python train.py --n_layer=11 --d_model=320 --n_head=10 --n_kv_head=10 --head_dim=32 --d_mlp=1280 --vocab_size=10869 --activation="squared_relu" --norm="rmsnorm" --norm_place="pre" --norm_eps=1e-06 --positions="rope" --rope_base=10000.0 --rope_fraction=0.5 --qk_norm=true --attn_scale=0.348 --bias="none" --tie_embeddings=false --parallel_block=false --extras=["capped logits"] --init="normal" --init_std_qkv=0.0179 --init_std_o=0.0 --init_std_up=0.0179 --init_std_down=0.0 --optimizer="muon_variant" --lr=0.00146 --lr_mult_o=1.5 --beta1=0.9 --lr_head=0.0103 --grad_clip=2.0 --warmup_steps=0 --schedule="wsd" --decay_fraction=0.269 --decay_shape="pow" --final_lr_fraction=0.0 --batch_tokens=65536 --seq_len=256 --doc_mask=false --train_tokens=943700000 --steps=14400 --dataset="wikipedia_en"
Each number is 500 + 50 x the weight over its row's rms, rounded and kept within 0 to 999. Layers, rows and columns count from 0. Numbers have three digits each. The size before them is the row's rms in percent of the matrix's.

# down: layer 7 MLP down (transposed), 1280x320, rms 0.0726, rows 1092-1173, columns 160-239
# up: layer 7 MLP up, 1280x320, rms 0.0729, rows 1093-1173, columns 160-239
down1092 098:490453466529473439469533506608523550582576484457434474420499523541492571537468479483453614524547425473560521524495583534493489463498515440587548485443478552441491567542499559461555420538467531546438455431485555464557541473588480563405552541
up1093 095:429517497508459538495557502623513498486451482465495403503552485451490487454523553463553538520482470472535506528528522556479589470462463577542451469473475500510484499512543555537538488488412477492428481468542415529438389445500576545458469537
down1093 096:530507523536450521433487465563502503528462440437551553482524563491475522516514499527461533447461490560477530497561556469563472527518452481547386456512465452483489504424511562417541448494457571496516497480378562437541437505440372462455471516
up1094 098:560469493532471525514462486666413435501423496534516517545526482538483517540477463478470443461571513538446522546494452518588607500457520439437502551420469459563489578505512501547539552494416468424571521528477460473525514431488518498490485459
down1094 099:465532490511572502551461473530504439526581532542514510553519568564476539355551476518457473474463514519537536406412414469540471442419468433443540567482531485462548554541507447559581488435432475508502494563540558464533475582521566602468517495
up1095 101:530428458496449488411515470595540484461474539556576474577544443514477527400551494437528483539401507502485514567454501414554476502558434455496488494507478484527597526607537528545474528493543526448591566447478470493462591451557510480371493554
down1095 104:389519547490460515452457498570554487411444505434528463479597514454514478486494506532377555471444555501465445543521487505478435560480522507538483562568510560516431440502438549519458454573477407511523536517512468409498462516508580604419504505
up1096 105:537530557514596482501516540469521458463450551520478467525613414509569636411409520551522524461522442564479500511505578444414485563481491607559445455513524509448513492546464490527522579447411532442485518455509605468450437529532541535471564540
down1096 105:469500465485448517539536495521473525536429537550474497560543512429553529527390483451494463517489545527555450397580482534501428398554619539511528492563449539389442533438502490456507563457476458482426481568552518510520537391580436497558469477
up1097 098:695488481486454563528514463641522491526503463527477496529406478459450562567494634465427492485436487472613506460505503504497427541504544541565514482512569476542486473586491435486469408448500468537472618551589499462526465536544463437493438558
down1097 102:555568486566457549470506512454548439515464510502628484410466545597524482514485481475553437495478533570514466496447460506572499452493507494512533490480499491454404485600550468453581514467541545484497513521594507513560491435461489482505570422
up1098 106:543396408490527558557472505574511453533479606450480489483507505461545506571547536546479510508475479472452527491419520518484467536538548437490546586523429508547507460528507458509605525477451529459475496450500509517499434515481403548537373476
down1098 101:527503468464517454521467493483405480526454492447458462501433457588543467473506516477515499435519619468459448504435567569461446530453472465443499524434526553528436477507487436457577489539495475505491397564536522584520518607548528558451462500
up1099 105:537479577447581410530528453563486423518613505460526570513476526536395605484484400512463443565490529479525494499529448485458534500324584522519442585468540479463459467465476480446507494498516564548480456521496514474515535534571488491444440475
down1099 104:411470532443495557560415531551474555428441387446488467521479463514555589483580518565380521525584459482439531497466514480530463405397524517555510508397447444524632468535522466579448484493491530496521523453478553530540549501516557491467516505
up1100 108:592467527395549477493511509448423577559372435537441506530483494419435524477546574471463486565437513548456483390479452527596483505492574516471467486504452540454491589459505471442508416448504446526569504551432435574498455628493489552563472507
down1100 100:554556479573444450497574493535568556566482516527506496511530485527544482469496537490477515579560545541575544469551495513524423476486510470452527487552382469509476435489466534521462504555528541554435487426508499557384563545509499579507425510
up1101 095:503443486539527524516508488561510521434510414539527583460483428484439445555444508620469445484459541502528532429498527515546556478511555434498474540501465461480493531488603451574474548454505540413499444509445489527586504545563479489500479544
down1101 094:476528517502548487597506428608549423540449513512599557524532510567495569497479509542480533435475602391492458507498553457584536521479459544610479500459485390564442464458488434532503437534531463557484527519496542519518548452574508542510517581
up1102 099:577474494523448510502591517527547454513551559481558506510416448557491530480474496550439518522509514508561472569438506535419527492440397469619540589442555535415524460536493454460505459523434451572537516528564510535547546453496587556528502469
down1102 102:479427543529501437465535544449563424460518471526459475463443480534413462464454454481448488578528513402490431480412400503498444443427476543528550516496567464524539531497503489507506493482495488472455585484492449566518427577364516419501517493
up1103 095:482490427483484428473539519478539538534516527492653518507519543465501448552484578518477429529574507480447460548551503472505508505479537503468488563535402493491528335482389462468464534569471451482488496572523488606606467542492464465454456503
down1103 096:498467449370516509521525482425551533515522566483506422432462397567552523451463452562468451446355573489421492435502515503533510478483404503481508559515491560618445564435436423641467484491554437516523496435467462513423563479490470460488457504
up1104 102:517497532505512581506492555465530563539449464596539524483438515566535442532497456542461410566514433513520457513415556495587514524502427490469521586458509543502521523529437512498543503495524493379535546573497512552481528490521437463418505549
down1104 101:574581476484422441436482489436426514469530476480528517393570587492430483496510450442472507557534454534525535501504461494489567518480532504500512503531608522414473544447523503415497478555511556453511528488494389550660421434643432527630459564
up1105 102:573544539488555482548495513463504436536542535559476453547542523522488477557487528543504515552435478488592507526460467524505510527545479556525507469498502475568520526539589499482550523515440474526481418531478445454433505605442535484502483536
down1105 103:530455605489421524485531481483434514464543496442571497531584453465445497392453513522526496507476439523498463471582471447591549545501492462497475528451492460430458464424578429482463446479469497514517512397571536470442496539533452615470457483
up1106 109:478562518571453507512531556548456489456434508520530552506585552449516554601518549474604509406526520490376625452499461532584549412485510552541525458557465495485476491564485459505441542453515557506469550586546543494494452466432491533553485554
down1106 104:513554591498521508558570524456505431479563526587514472424495496527471531486566396511519477505413548422453473607516469464490479471533518481525564456453506466483507492485470442559512460435396489566427442504476510482468543488431483543477464563
up1107 101:512582530480468497486495417428486505597586510467550457453525439394537429406472527442530486496466513557517455438527542500551435508412520457447590573593594443485475535484618508481475529549482534499440560399429513479493526513523507441512492506
down1107 105:551597472484498513504495524429447537525498479493568517483490550462438526530488375523467453403532499558556510448413557561572496515520456486603496545521467532500470397472609445447509500477483461477511451481446439408527484516414551523479481492
up1108 093:536555503591563475442518421423542410563439553496600520579404607520480558544492423515456577520499502466534470424515456521447451492524506468463438637504533456466483523493451418527535521493542586492526582525483552475475516457485509490478461479
down1108 102:462577575577500544466533438479508506516495488506610471581534557539531597456503427475467460559499509461433585427511463538501486490539530470522496518440539536396484422523503465519445492461506525541614566610510492530555614532444477473458479470
up1109 104:514451455552515499526523534495528588517427460538499466521474479503518500475506423476516499492559521567563520505490436565524415542436518482398587485568437509491560386550499530489483538560477478538485514527443598435494550416497468561502495592
down1109 103:473448483492472469470552551475553485511421473524437453521491484565441416538436578471571525503568458485400436528574601552508464526452543454527418450550483508544454498531523474512438501583478606476587570497501414479429523505562599629513614555
up1110 075:464491505435528466537500448529496472504577483476460444575481529460447483491490443478452437440551389557468454524464502537471515463443551436584437384485569484583423469514531541501507520474544451511521528523433555528425528609500536498460459384
down1110 091:480475554596471530449487527465497521534436494519520495368503528550511469484534461477526480505580572470588466443503509407503453528580450541394559502429448492449513545493484430508454538515512544554499469448558462484556460540554581452458472599
up1111 093:528481555490547527509483510572504469588591454513519553547511481512472464571590444437490527441515516576537471555474482420495454530518499456482633536569502489533490531452466464545571493588537496470545553460498381467511475564419525439428508485
down1111 096:452525558534521522542460520495494473558523585520547491544506486440554523529462481487448437502541556439441548491430464519489494496460506626520449426424475506590430488568502454511519575489439524427594467467545535580587487391420446520471526529
up1112 095:325465470500589561570436449431469471531534562427509469617528428515543503535441494538513504477454311487563545520493489464480418476467492569592505428441567537440532513408457486448520538537617391492488462540523488468412535521472547504494517443
down1112 077:576438523454533489482454528459543539500464528461525525511479489537537513427476554493519562516506620545495526579594499555421523500535498495553544521389497584498471493591470487524470497424509436541525418496441477523432574535525468445580510483
up1113 108:510394470467487472403433462538485421519472473607507451530459481457414444499485449423493477478525509580482458494457524482507463517515439516485442499587491501386526492570450391421562509463552504481512459449473478493510490473415538482464593518
down1113 104:464449499485456590503503499493545461494513513482448467489508478497494606516527549444492435493484429518447530516495488575461474481492505461476489384542566570387575539496445429488493478464484498554508406584455625578496518416528586516499494513
up1114 112:556451461484592489558553454397435522520453484503581521551481486501525544442537508469460499529448495471554610519668485634570547477521494460478471489517569482442419575528615485448463477510401507454540558499487531518569476584440545512505492576
down1114 109:443464533502539504544470511512435583550477496599582561514544526507513515482502581570545514440486501552470548489561498425417430565495426498508521521554502476530482548543513500551518461522516517536644484468545458466606518522437438520514440460
up1115 102:595424503525519575475475530551511583469399436509507438443465539483554442424502600517534502444539474470522586520520501533490505517495510423582469481450499496527487575492455621580566435434510468463484514524516492434486420502589511482493489543
down1115 094:517485531555470518506519587489505469555561470497552569431543476446468585469405515415429579483602446471595501555551444490505418402492515494465507494566460471461557555445476496534521551401565439492406461447528456477461480584433477515551522580
up1116 102:468548451622473512452528547475439537518544501430527495484488497450562516508466525484473517473540524450583453563497422517518520456599572534513496474456452429495446498536562568422545425487565486532439527391509434509558502467521503477472487491
down1116 102:533523546493450604429532524553421407550479458614486397529578461447470503478473482458501585459525514526537550577456471577517419544527525465488551543512545510437548417473503509458453464418376488488522622596501515535569514509447589471549513536
up1117 100:446527516409484548562510543571515455464544548502546543479548429538491461532488581478535568535496487543502409429524530509544527477466513523438437548500525474434531476473495486487540500414567572550522467573539451442425501501494460601451457403
down1117 103:509539468585422470549471522484575490486414516432525507484530510470543564397468452556503567585468534512514564474468466522443481597455435475561581537480486499442518592563496482518484567580555506471408472495517516514598470493425539547448479571
up1118 094:515474585452389503456538555428549469495544515523529532365565490518512465529597473491522484489514477535408578543492502651465444512535543498524543453551467573440538490481462506419475408524542485500542454599516573568485445596556465520551521471
down1118 095:596578515514492527496503453536495500440468477433503575457497531497508410536600507545448514499531514495477514542566552449550490457549580570500450531552492417485604604466548422467472509516472463512532440542577485440581434488568457440566474587
up1119 104:480546507473545459504434563542498498467490460526509490503493577542450490470450444499495580428600581406473463620547506498429564451538601560520454545493495491479493483468545512525432533545506571421539488540510515487570539495491419532533446562
down1119 110:447521476514517490472545529479530528502615566508492385472453543605537483535489504495473442510533501537527420423562464449455457506501562517457514444572508535436531439480479504506472487521567545552486383504496563508447462530456500474429456560
up1120 103:502521434487495484492539589563463497488493509485554518490503618533512577594515417421426478598487538446486621544604488557476520590406566503487525512475508581414455471544570512507523546475462517508455501459547493565455489485503484524510434557
down1120 104:538509509515492389487467484488490442530496444502570500477507577434522474612450527461469516556505498495442419518574541480483526539511614483498450494502455478455556437555510465492558528502490583589509508553553451403464467499502450450443453509
up1121 093:495566428522513601492505491476464419444587455608426468518468503507491514535452512570445514458485555512479518650602542452542510509500502541480394493476469486499485510540435448455489557479478497460437533560516418540525485508593483477511492507
down1121 087:389395464582519522508444468540436503536502536458407552471484502510576470537565528512518498523536571567538485426511501551425526521533512556488498425528474502457512411462395357470485430425466526526439449500597556429573605472601559437499490514
up1122 097:465494494553412521537517465534489487538489521512497474437511424591515500459500469466504400466485507554459428449484497484433397528469557502579536427530443472512494455496474533572524500462434577520535538560579485510497480524509478526435570595
down1122 098:554537495559485485497461464533449536558552530537427506484531453505505523496455533456475625623575487523562589490554561503486573491616475484449421543509477431449446404469510497476540460450562534517496513507572468484660532447487423614558448500
up1123 092:602595526561467459500473541531458483427532516530453507455523512435490463558450481461472539400523451486491539584508522450500501471516454586468534448512494457442483521503490470500549444530519498507518580480528491505469501524404576472442540536
down1123 097:550486553570502461450410539595454525521532445473508440548455444399391470495434563499514518506484475563526479429549552447540582520472484613563389589415452502498433468550412492472507491488541506562487487502479488504504580528504517550460517526
up1124 106:430509565429493481570469560516447452542450442484558550472530468464513518492488570535567450480546426516519525453625424516454551475541606604486562478622479520437489539517455501521531569477455534535466515563519610443545511478514549573422492544
down1124 104:477521536529428534528557518440451491521475484593474443491423560477430489463537445503514473564549484536555461453561493446544524511550520518444524591536473375375522438483592378578514514456456554630457505425465541514499518461524490448503472479
up1125 092:531554411508438477468482444416460396552453447489564499499584521413448469531524541478548469476513532468524466501456562592464458524605504543463478490558409482530558447582503499536469554519504474486503569474473590497536493472509437622477507456
down1125 093:494582438459372480479493463508491513521502455469520540499587572504494494539570551473472470554548580469417477487552468438426435515558449530550500528482575564519531487592485452582474453490495485506549575439568508493613522462498432485481539468
up1126 085:487477511482437436412472527453464510430596464446479506572511524522487434492504563508461462457545475587375449652393474579444489458536559507593544559461486455519518476599491499421528553401474492494517444523443431505489501420477446488558520471
down1126 086:544480442403588509486492504559489438602463537452466587506482459509505518437475487523509500489479436542571546491478426538528468533548491563544537481570514447481502432424531494397456464544548563551399469465564513416598490562540440496538573554
up1127 092:512491544544465479468483496429510650620550513505544481479592466464528438464424565529575480473526473438514514517572538471472506584531366472519531539512499503541541538575473579453497517546346520475453473469526568572596517516489538505463531502
down1127 096:562580489412547515503503396594401407478482464485392513474512508536567554385566496543444449482452533503493496490488431497541525457500601474470503467437507479523455452376570514441530523542581540550547516518500580479507495541415454482479459478
up1128 110:529556448513563485383486473585543452496524530478520606502489495548482602563512425530561477513426479471491487554469466469509495628461535495391486480532534540411554481536498522617510490521601449496518446512562545502500474493513610476379492470
down1128 100:394471547560557512535406479523526482462532463397516411523395504428490407545470393502552527499533384555463503549503542396534527561495420554504529552450458435480509503529542535533494511454484434547486487548437555443505575474557587525402520508
up1129 106:624542545573528410488493444474472533489526511484522505479514518502451522552498518465441541438485417424569477497481617413493398538559436541491492530572523441442494477508472557579532521516488581498567531492508485540541442501492489464471475401
down1129 103:409443462649448328591535480523554497558452497405506469459517469507541510535495546513508475452516562486519490469555502314502461629498481500490512545533464538428524617569499475521529598494453480644468514438483498529484508543446551511529467562
up1130 101:393483532482565506399536578598565407510505557461493577500499517504423645423528524525501587457447486554470534443409551526426519501479470474424442534536482465436436495483484544471487439515446519588595454525481437511504579520474582537519415517
down1130 098:529465532576542581559556467530408544478483404528453494491509525513491514519543570499426496534476482469465494553615434431479480448465490530503471449542455438471591574416457541524465550523513539491418494543541460480496466481444499510512538474
up1131 103:397428490551513512455502425458511512513416513548494426508385495501569544440482587543500398513527508513570671450544490498490458520523563547491479399522512439453548569553497531371492468538489459530467537484591437516541496509492382588453480583
down1131 102:458548487534496586498502509555524420494523532456561611617566556524510415479428464491571612550546549529457532432543512513461518627573478558503425531552480440554427504510458528559458433584567478520438536595605481515506474498421447496492498409
up1132 102:583446502457547414497604497543478448473507515568514474523497448538507553462472512513511482456476511465561576496470566460564537497488455427478450504454471478504467570482529498533481439469461525401504468533502436555510510583597542480494456506
down1132 100:535599414507533489590450473460497432499464586506582463511481465487546591460500470470458633489536534598480519469494420505558509534511458506493500515493494549505447501444502519545500445457453568607358487475545534451579509472509551500551506532
up1133 100:476508520499426480471513516498494532419475449551461498498438524361493419546484435575381472575486502392545452506547500498515504508424491500469409410530431517452520417437497522531496504564486506520553419588448560400500471493458467555477507413
down1133 103:484464500520445494484410469499478507511436527484480541422480484447547469518463522484386557590499511480446473471369577499550515488587539555543487478401547543498478520506510450537486440539487430507449484556449527522462484538461560562494546516
up1134 101:529495573495564535459574478566536519532500418517477543473407556393503490513540494462542530532551450538419479492551597591468495515392606516532526477540551462535469496483533499500502505595463554559559582495463579525487524473459522542559540524
down1134 098:524476504413487538558497390469502531451449490542426508596481469444432525444519526510540527514608429536555449566525410514567528487511521508522540483516507494509527429506472494535516455552567523519461540581446560513461549545465490486593475532
up1135 107:516470473546497462476473522497423497469453476493548528414515508448642453416552427355573468464517489517461496456465524484430515489523550536502432459499502456466510481501415460487483527509519606487505417493434564541529454523573468465557547481
down1135 103:506541505528539409473504508505470472529424519484591499421480493493567503472495484403489433536533493422497546438495467524521539484603406476476583573495459474446492483495543543449467491490566610480520433521471592522538557540582447491546493557
up1136 089:464514540426577610593535469577454393423478411427493476527599520457396470500464505486513488546437477544450565495567502487488575499525451430537417480463518411475516484579556573483441503521466494482416459500491453507493545606511360507493527504
down1136 098:512481478398501576600448489531448495515422618506469449505447412518411425513503497513536464504550610475397434461448569416539484542562508577442516549502474481518512452454475414562530510605533538564524538437487481566500381446484522500542468557
up1137 107:485483496523483581549564513471469610572517524521450504480510356436511510538506599542513443506473462590476461490452347590498445469479471498573528516520501455469494610505472509495539470528444502508506443550572419449543546546443509499413551489
down1137 107:472505539521563411509548503358479463476524510527463560535536561538509484499446517503488493529516479559579600525430560508482557439606455505514432532437467617586477573509439437526519639455582610575492413504558456505536582535487433496538425504
up1138 107:481511371546474437496521493527529361452557520517495498485478478516519491529461449461500506509502489576452615490452429551506556524462508536518493579525460499544493491488519504465484469479474495519533473520458493455482401481521497487531446438
down1138 099:523457514510579447495457462451471451510549484431574549559465471497467504564569513464531478533433475445555543456475451525501380489511482548469489528499479432476535497482520501528563499478446523573504600507467566463405476450452515543488500480
up1139 096:488397527421586479422580467478512525572541482501515458476517513493513542419519521448504380508478483381519484457511598534471554521542469433452363478461490464487458544535570560445582569437518410441532464487500515546405500447516447480505510448
down1139 090:521442567546547573451487476467539485430481409541502493517516538494522505587495534497429470354503507476473401461510466498485584529506497529435449593499548436432493477468549478478540540555537516479590467469542658570392501443573435442514417551
up1140 101:526485498463566414501517521491488413506520483522563481461527491464515425518511503444485523386459645465472530555469505558521461488522526570483440488494480513589502549524483543514537515515534508488582493508499519564488470489503467431513526509
down1140 090:502611501479393530474503532513488411569491474428562532461578471479431417471476499439484527516462668457429450446485574533506379439543473446580515497459556569583600415623485453513571485516489509528478550566532428547460538536515559430524466501
up1141 090:491522563431520459522484555547511515540505485453496463570474534537471544528471606542456368524485452432509578575559502568393535435483554539504512460475391505527452534479430589542473464484470473543491446560463547411540598495548531536529547434
down1141 093:473536484548574521486465626523484562586489488503554489461500523451515443482497403482507556474510570478492469446577533518551488441447399405553538507452459579502435435529519456435513436401510482443444462483476383567486544488514522458512530491
up1142 118:529582414549597467508506559491423530467495403519414648489502478539502447614581589489367554477510468460450544482572512449493590470492622428501511497524479547489494437497567392551595488504463500496474446436579480481481507496412418503560505534
down1142 111:542469574465586533564474462558448550499510517466570499490572452469521582505525443463500466531429483496475468491532415563480489427505438557504458534539548455544483538481482504503552550540550507434520508477426585505460569465450540566564514521
up1143 085:546548427458509571390523537468481413496518462479451507469468440433499523545541433469534505500520413501477532520498442545450541526599619509489453549478504494461506507604483527483546526585558420517534600452520438498386508521556534447589461502
down1143 090:531445458481415441474388435522505487495492528435526540425407551534499512567503490467574515549506591499539557661529444494517590453433499480521453467444442540563511472471474513518510511447476532443563441538426491473482584456436505586463594578
up1144 087:563614530439484434552467490452478490495589492455555523462424482502510536586589479518539510522519533442466534484386471614518504492482547470460479399453457583402529536498477448512540576529576468493612476344541601537488440492443537518542485447
down1144 094:533456482405493453461534510528419544442492437471481479471514521500558452509509529525491490467546515443531475588469515576568444493510459482516532481473458569518486536395579473422546452507506484562673455399453487515598561439433561496491547483
up1145 096:585472464511438536468499556479487587495501458511521548501455527514490500498595521650484519425537597428509492458468503435504530449511599485522519494531532532521448502439440477569550507488562436493474534504551574441564451524491548484484496588
down1145 090:621561527469435520437561420474443530554483560538448499434489540531544566565518472512584545564492489396564420502508548480564459561509522546492515479465536481386506503459459476505596536515448447419421504623539544542550489526484555476427482499
up1146 105:464406482512459585551618437511451538514481407579480402467540485424473497565540461391460478529513476565539584533521471526530437563350608506500508466491568591492423527481466453470551429523486422560581423480535459551505426474532447457513515524
down1146 096:554499498507456473503511508426457518495582427479487565436577507552486558540518476543444509498478565468487477398465595476491481585584435352456497542500581641510416471495488562467537496481542536502405545441561530527487519661545511454518539438
up1147 097:530505517469483555454542467432479626501505601527498497547532609498474486591529616410467519456522498542493445514497451459499563568506421455440546489470467419546422434459510447467501472489406525499586621475525479514529463530462521490525477454
down1147 100:525524532521431481504497474491486460457482467470464386443534451479537498504504623483403492457453596596497509526651571513469508518508501473502470507544528511549477483460575548421434504477546489541636527516511420547401519508481496647587533536
up1148 068:548550481546555503513449448528472514493511441512525577569526476528491514538416560468567473467525480388470504403480550465503441542556558528554575576503601504503491560534571518445572571474448464490554435531563494420505447445478403452529488475
down1148 087:508468517441588533527537568489504533509529487556508543519468536430508511525619461525462494532466566488475528597571465599524590427557502565536437433503397477569451501543457526584519458544498527433521588548451469530503470533488524471480545432
up1149 091:429518533397421591467571522500513544493588557453532463462416536528494578514528567506571539461539515440445582450404453512515496456471518553480437444515502484525470496466478461587502504475527442569458598528471562460462542508498357458463537463
down1149 099:507591531499433498476546499523506462506537429507603402447406487400460598482489556441609463406455392387420558430572498526445413388475487578572491411398461542467493487571511530506525539559507450473471512618508624458564523472488437488505431557
up1150 089:501465489568538408481506480536527495540541449477442428542410439493493481556448448521473466497498478553429522557458484516556499482532511511481547562520487567450388553474521494388500530593440534480535530488498487495548479520528571492595626576
down1150 091:494566556524601544457539488469513562469465440502498477536543536464452632479526546492474496520435566502481531522462511520559507483529553486544535598486516561550436531507509501478535516643401573492486561498481498491500512471483601514482508485
up1151 089:528629465619505410539513542421529544484521468540505558515567446462591463547435500478523512478489454419518540561522520519490587525473509453489475544501494568596493477500585531551558467535523508359559597556488489540452566384503574542495487446
down1151 094:451512456517535551476503457482479496502557601474608581546538531476519411468480526603550498502445442478398464534510506544339513524561472538504555511399595422524445473468499584531509417450470536505487498446487533417442484497534564532481487493
up1152 110:506447507518538524453454449532483486514546517511514562484536532492466489516453433456521436487492451505509505551447553467540540449475543615529447481564456552565518492423390476505521558529397530500472547525509475518572392467534546490463396463
down1152 102:516511481507496594522518494454478419406565535435487457480572534544433460504453433566559451508549366594479441472519402469465491578506451508549447511512531552604437501537436507516450477577518588546434492461545539511540485563560495527638537585
up1153 117:536551513482513571469475542545510548528450508623584531459417532414527482478480442601475603445508436488486540485381562536394569503426551475624467421426465453551461443500490453443495477484480386509511504530501467582615506483521523518567528486
down1153 100:450522582585476535575439506431536512525475510499593495505579480422536464533451449460470478435585559421480562380516485532482447491542389552451484487550470558429535507578447621537488552508496576433521463477536440616565487479431524465492409535
up1154 104:560501547465500530435437519554395465438492535501493498501453481483459482492559470527624425519550474499550576476434423579488558443502517522502518545591541473354601504465539569515492544525567531516557512554516460535473399403518399456463472587
down1154 107:586553438573540529413457555582469463448554545468559483475578512525444478442532512471499478530471559547579407550550520486503397473550447489585481548429486483529444518475578516590541463549606414504609524443508446444504510405541437447428459600
up1155 097:414433609472524484550537520561507488427479519402476472457494542556421624463557513543524578479473483513541560547477554410527447591530445484487524500482483530524486467507454494448585563522500480446507480496512512544438543483476448457517442507
down1155 100:549464461501559583453465512530480531414533632538491548469431538526498534509498522558544534464541543463544552492523549485570519466450508468472523550520437403481533442468545466533499524516512477452412541479411484547563548484497401497434433500
up1156 107:495439518620558466531466467608471485554541482531491518502492586439511459480475494564532533507460482524517529477475516568529561455552595516425554552578429443494458545449548526465556498617544487543535460401496511618474511429511505441483495527
down1156 107:521549546557482482469488502488430424374471589542514495470485449565578522472551556554454500530497528527477479441401469489452577507393556429499406571476525472461506498426486495508488424502480488482499577481537457567463533488483581537451526528
up1157 092:559490511543536550506552525543477486478429575498450467450454450493463458444520428596495533494534499348539551596507503580493617381482485518515406518512517497575468483524434487463495482463460512527567522476576485497500492511592486402448373490
down1157 096:527511535539476521449453569577387511556583517440439504457458431508431491545496603492605515496444511452482486536458536449506473471555500446574463413367480494552549515504473423444567493497486448485459533478502548499492507490528376576500527557
up1158 094:511505464455547632509552598528511532436541529497487547563429509516518501494516442421536471403491452548478507426583401583547481463555513521576542461410430552440493575538522491563547479456475525409570430505518474532444485439493494554468454583
down1158 101:551531495550502469549442443510439483545535527512452575438564528550646512430554562473563532539487507537519418486528512486531414527490566465460529429455526472583461544451518521490523436499544509564532524543517525471571541495439543445470467506
up1159 111:431497506490471455514509499463618421436498511467444528509501509416455520392478450484529572540475481525589563490549494588547537523601454511468486408546466511433541506421482526498557497550440490462459567456488532478591495401541456540559432506
down1159 102:478584450442566535433432417520528539406480464521535524615546461506432505438496519526454466497513430530542552406454516530465486506565456547412531472499520451420521531486483531579545418487451483562424472527478583610578505530486465485665511427
up1160 097:506469514519501550501570511579638411529440557569449428483561498424495528489534471491519569454458482511436507496422502522488488487427497562495489493569385495501418541484455450487518485497569398545585538467500528425525473422527454519436510503
down1160 096:494507573506454526532461489388519409440478362498504477520418566518552468421424468498520429508578504570495420525399396530540529426555517472513529519513427431444512527471602516474527466535463602541522447533515497565477475497542525454481511555
up1161 091:537492545508531526491451531425488512412505477515493534633489429468447454618473498506536563477476477452458455523531515482431503558515555480545448494556553636460516470467521423540495542465469540547421546503531521500539500474515496517551524484
down1161 086:584437527454554449482503480577561557611472460561536603496390477544535495515531549507510456555569515529518530552527468515552536485495524552514518483632527512523564385536444525510397531384517461523520421523390474423542472500501528443500563470
up1162 110:470534418520542492475526466494492512452445456531452595524500469505493530457397595547507422513553434479513401500547441522464501556526499592515565535432458577530435545500601613437508525469536637525450469512544558554474579403488563460501575478
down1162 106:543379507454386469487542526499485499534500450449569514436452494511483464483475404545449590477514563510521493503469619410553523571469466485585542469482496508469531537454490426453490488526488532440571639547518501462474434517522454490527418487
up1163 099:531508430535474414512439521422448528499445458508541531603553412539486433501562576544534548561454561510479506465529540509548495538506493458576499522540484481462521494495371530545403582612508503508556526501428601527481593503491555446509553468
down1163 096:499520536508496481450519529488482483499574414582510506571537528484461625521539473543520487545489568475546381459466496484534447560387463563456550381501455499525506542533549511450430537503586544493482473439502458500534546473472563501387527495
up1164 086:454585560509489544491425506508547502470457570492502506479440527450577506460443477591440508628515501539567453440495547545565610496530493506548442490472562465486431529467532509570531489485520369486438469510566484525471472469504445481419438476
down1164 098:512533521452584468443541473530471525507496505558522470474440518503475580525489527409472504494481457548500542585446468517552526501445377565594523493438458514583433489519553459516504450505558523476498571447454547463485445495495562495473544442
up1165 101:576544469480588501407502529535535425501474489499506526530507441537554567487437514503468502500586411517504491445472474551568380552530399458553458492486533544488430485596522488571423537532488617459543524438468535467476482437482544452524539503
down1165 103:432476527541498477497548399480474459404512491486575470453514496613417526478498445399526489513426520490528469455621530519520480487543478568454488512499367492485554488398500498526454495554579507493541618501410465471482522460537495458496473460
up1166 099:545500476392523434469432423457482398487512470546521593548497440536601458354579513500480526550504452560500494542476507524569379503515573571520482503563568562571487594505473509512549521525485544445521453592504605571455416468505436416455524460
down1166 098:482517453612486550467532489477472477525541489589501428506516516469511399507530560435532601496541523516585411466488466494451419461472446457542542539561516569561519563552473521521558471553507615573539447564476509494521452536422461435586633490
up1167 093:486498557466551438452434446428482493466603481485535564473539462549470560470590490520426594489489497480444465515464445510500508549489492367486481439525418481558587535524503534489483499508420527533535472550552476490533477433467480516620481493
down1167 100:444573513556563589537447424478511475559430517463463478553472501561554510515493510404481534459463452502506482510501522515502463524426476616480524474475506502465472472494540466569499573569493468462486543462575525522428535545485565501387473499
up1168 113:501567527480518543521499508501534541531471568536553541539476510455467523464518487533454446482526524508413583484608498534413470415425452633480526582565554565518459517474472535435464564499395536576500520486494499575417589504467565402492460509
down1168 104:526580487450446544595470562508512400452517526567428566476423511468514517509578424534434537561540513485427564442541429483423532607468427525535495521528465491502516563447511512390411623528493455557514474539514515543464469452505484448499442495
up1169 099:487399651387483553489528567587467481564503420542456476529523493442487371518492528559533450485455459552451448521473486504445499552518462441545412453537485520441483575435549474525522518477488576486613448518572492551455562524526508493539559528
down1169 102:519491571444522450590568547582441461552533445472465405436560544482453529495534565496554465501611404519537524524458521475495554405513586558524457486405527462504452411426433441569559423488490426499457464478469467437506553574578483517622539515
up1170 088:482473519364532443499490496435539578427480488538578590416479506576492543562450479493470483549388500506402504502499410474455506502460490554550497431518439548576534526457524537579508503539520425444578493547591542509525464521548563551498456434
down1170 096:502543491464387559474511463592482462446547475490444526558526417496516346493544492513547555501455470528552437552494529532533521446508491473562491590386555475492532529520497454488471491493434563600519543392456474538503507476513436423459590523
up1171 109:452562471554543563489514565562526466440482562432417550536469495625487505546438438560582492480477512418493517449562479552511505555565568517569455391535529496508500493448557537516525592524418411495364593509516489560482520487514448580532457542
down1171 104:548562579485506481431390510446395559511447504479474474540453650421455494513507519474474615541461477490476496538486575522407492497539582485482560420456541501473497470591470528548508576547448499413432500493521527523425485441516513495501607494
up1172 098:498518432545449528505515517541510451562399480512524471495442408533607540437434526480481480483456381490421491520539648539553436566387528431602470457559465583458501369541484481424559512556552515544439422523600427490443505551490400568440456568
down1172 101:571486427519455437519469486528449475597462464613510558498544467474512485493479515484427436428466552494505506573590515468607533478522510448507548538514449486523565414546496510428521470512525530505519326461397412509533453474523500535505559575
up1173 102:492599448374579554470614439537490510497556544523578438516529570512538521444511464475507511572494474524540517544493485528531531551510539522506434391524454531466432536514481497526533478520552590516514437418491458519452514523501473459584466483
down1173 099:565607551496465457524384494482479496515508522545528501511500494560501500484557460515495586484575611541443466586491434585484431506540583503438540414460606541518510493523546433415496473372496520475531437355475519453579409587477521427529548473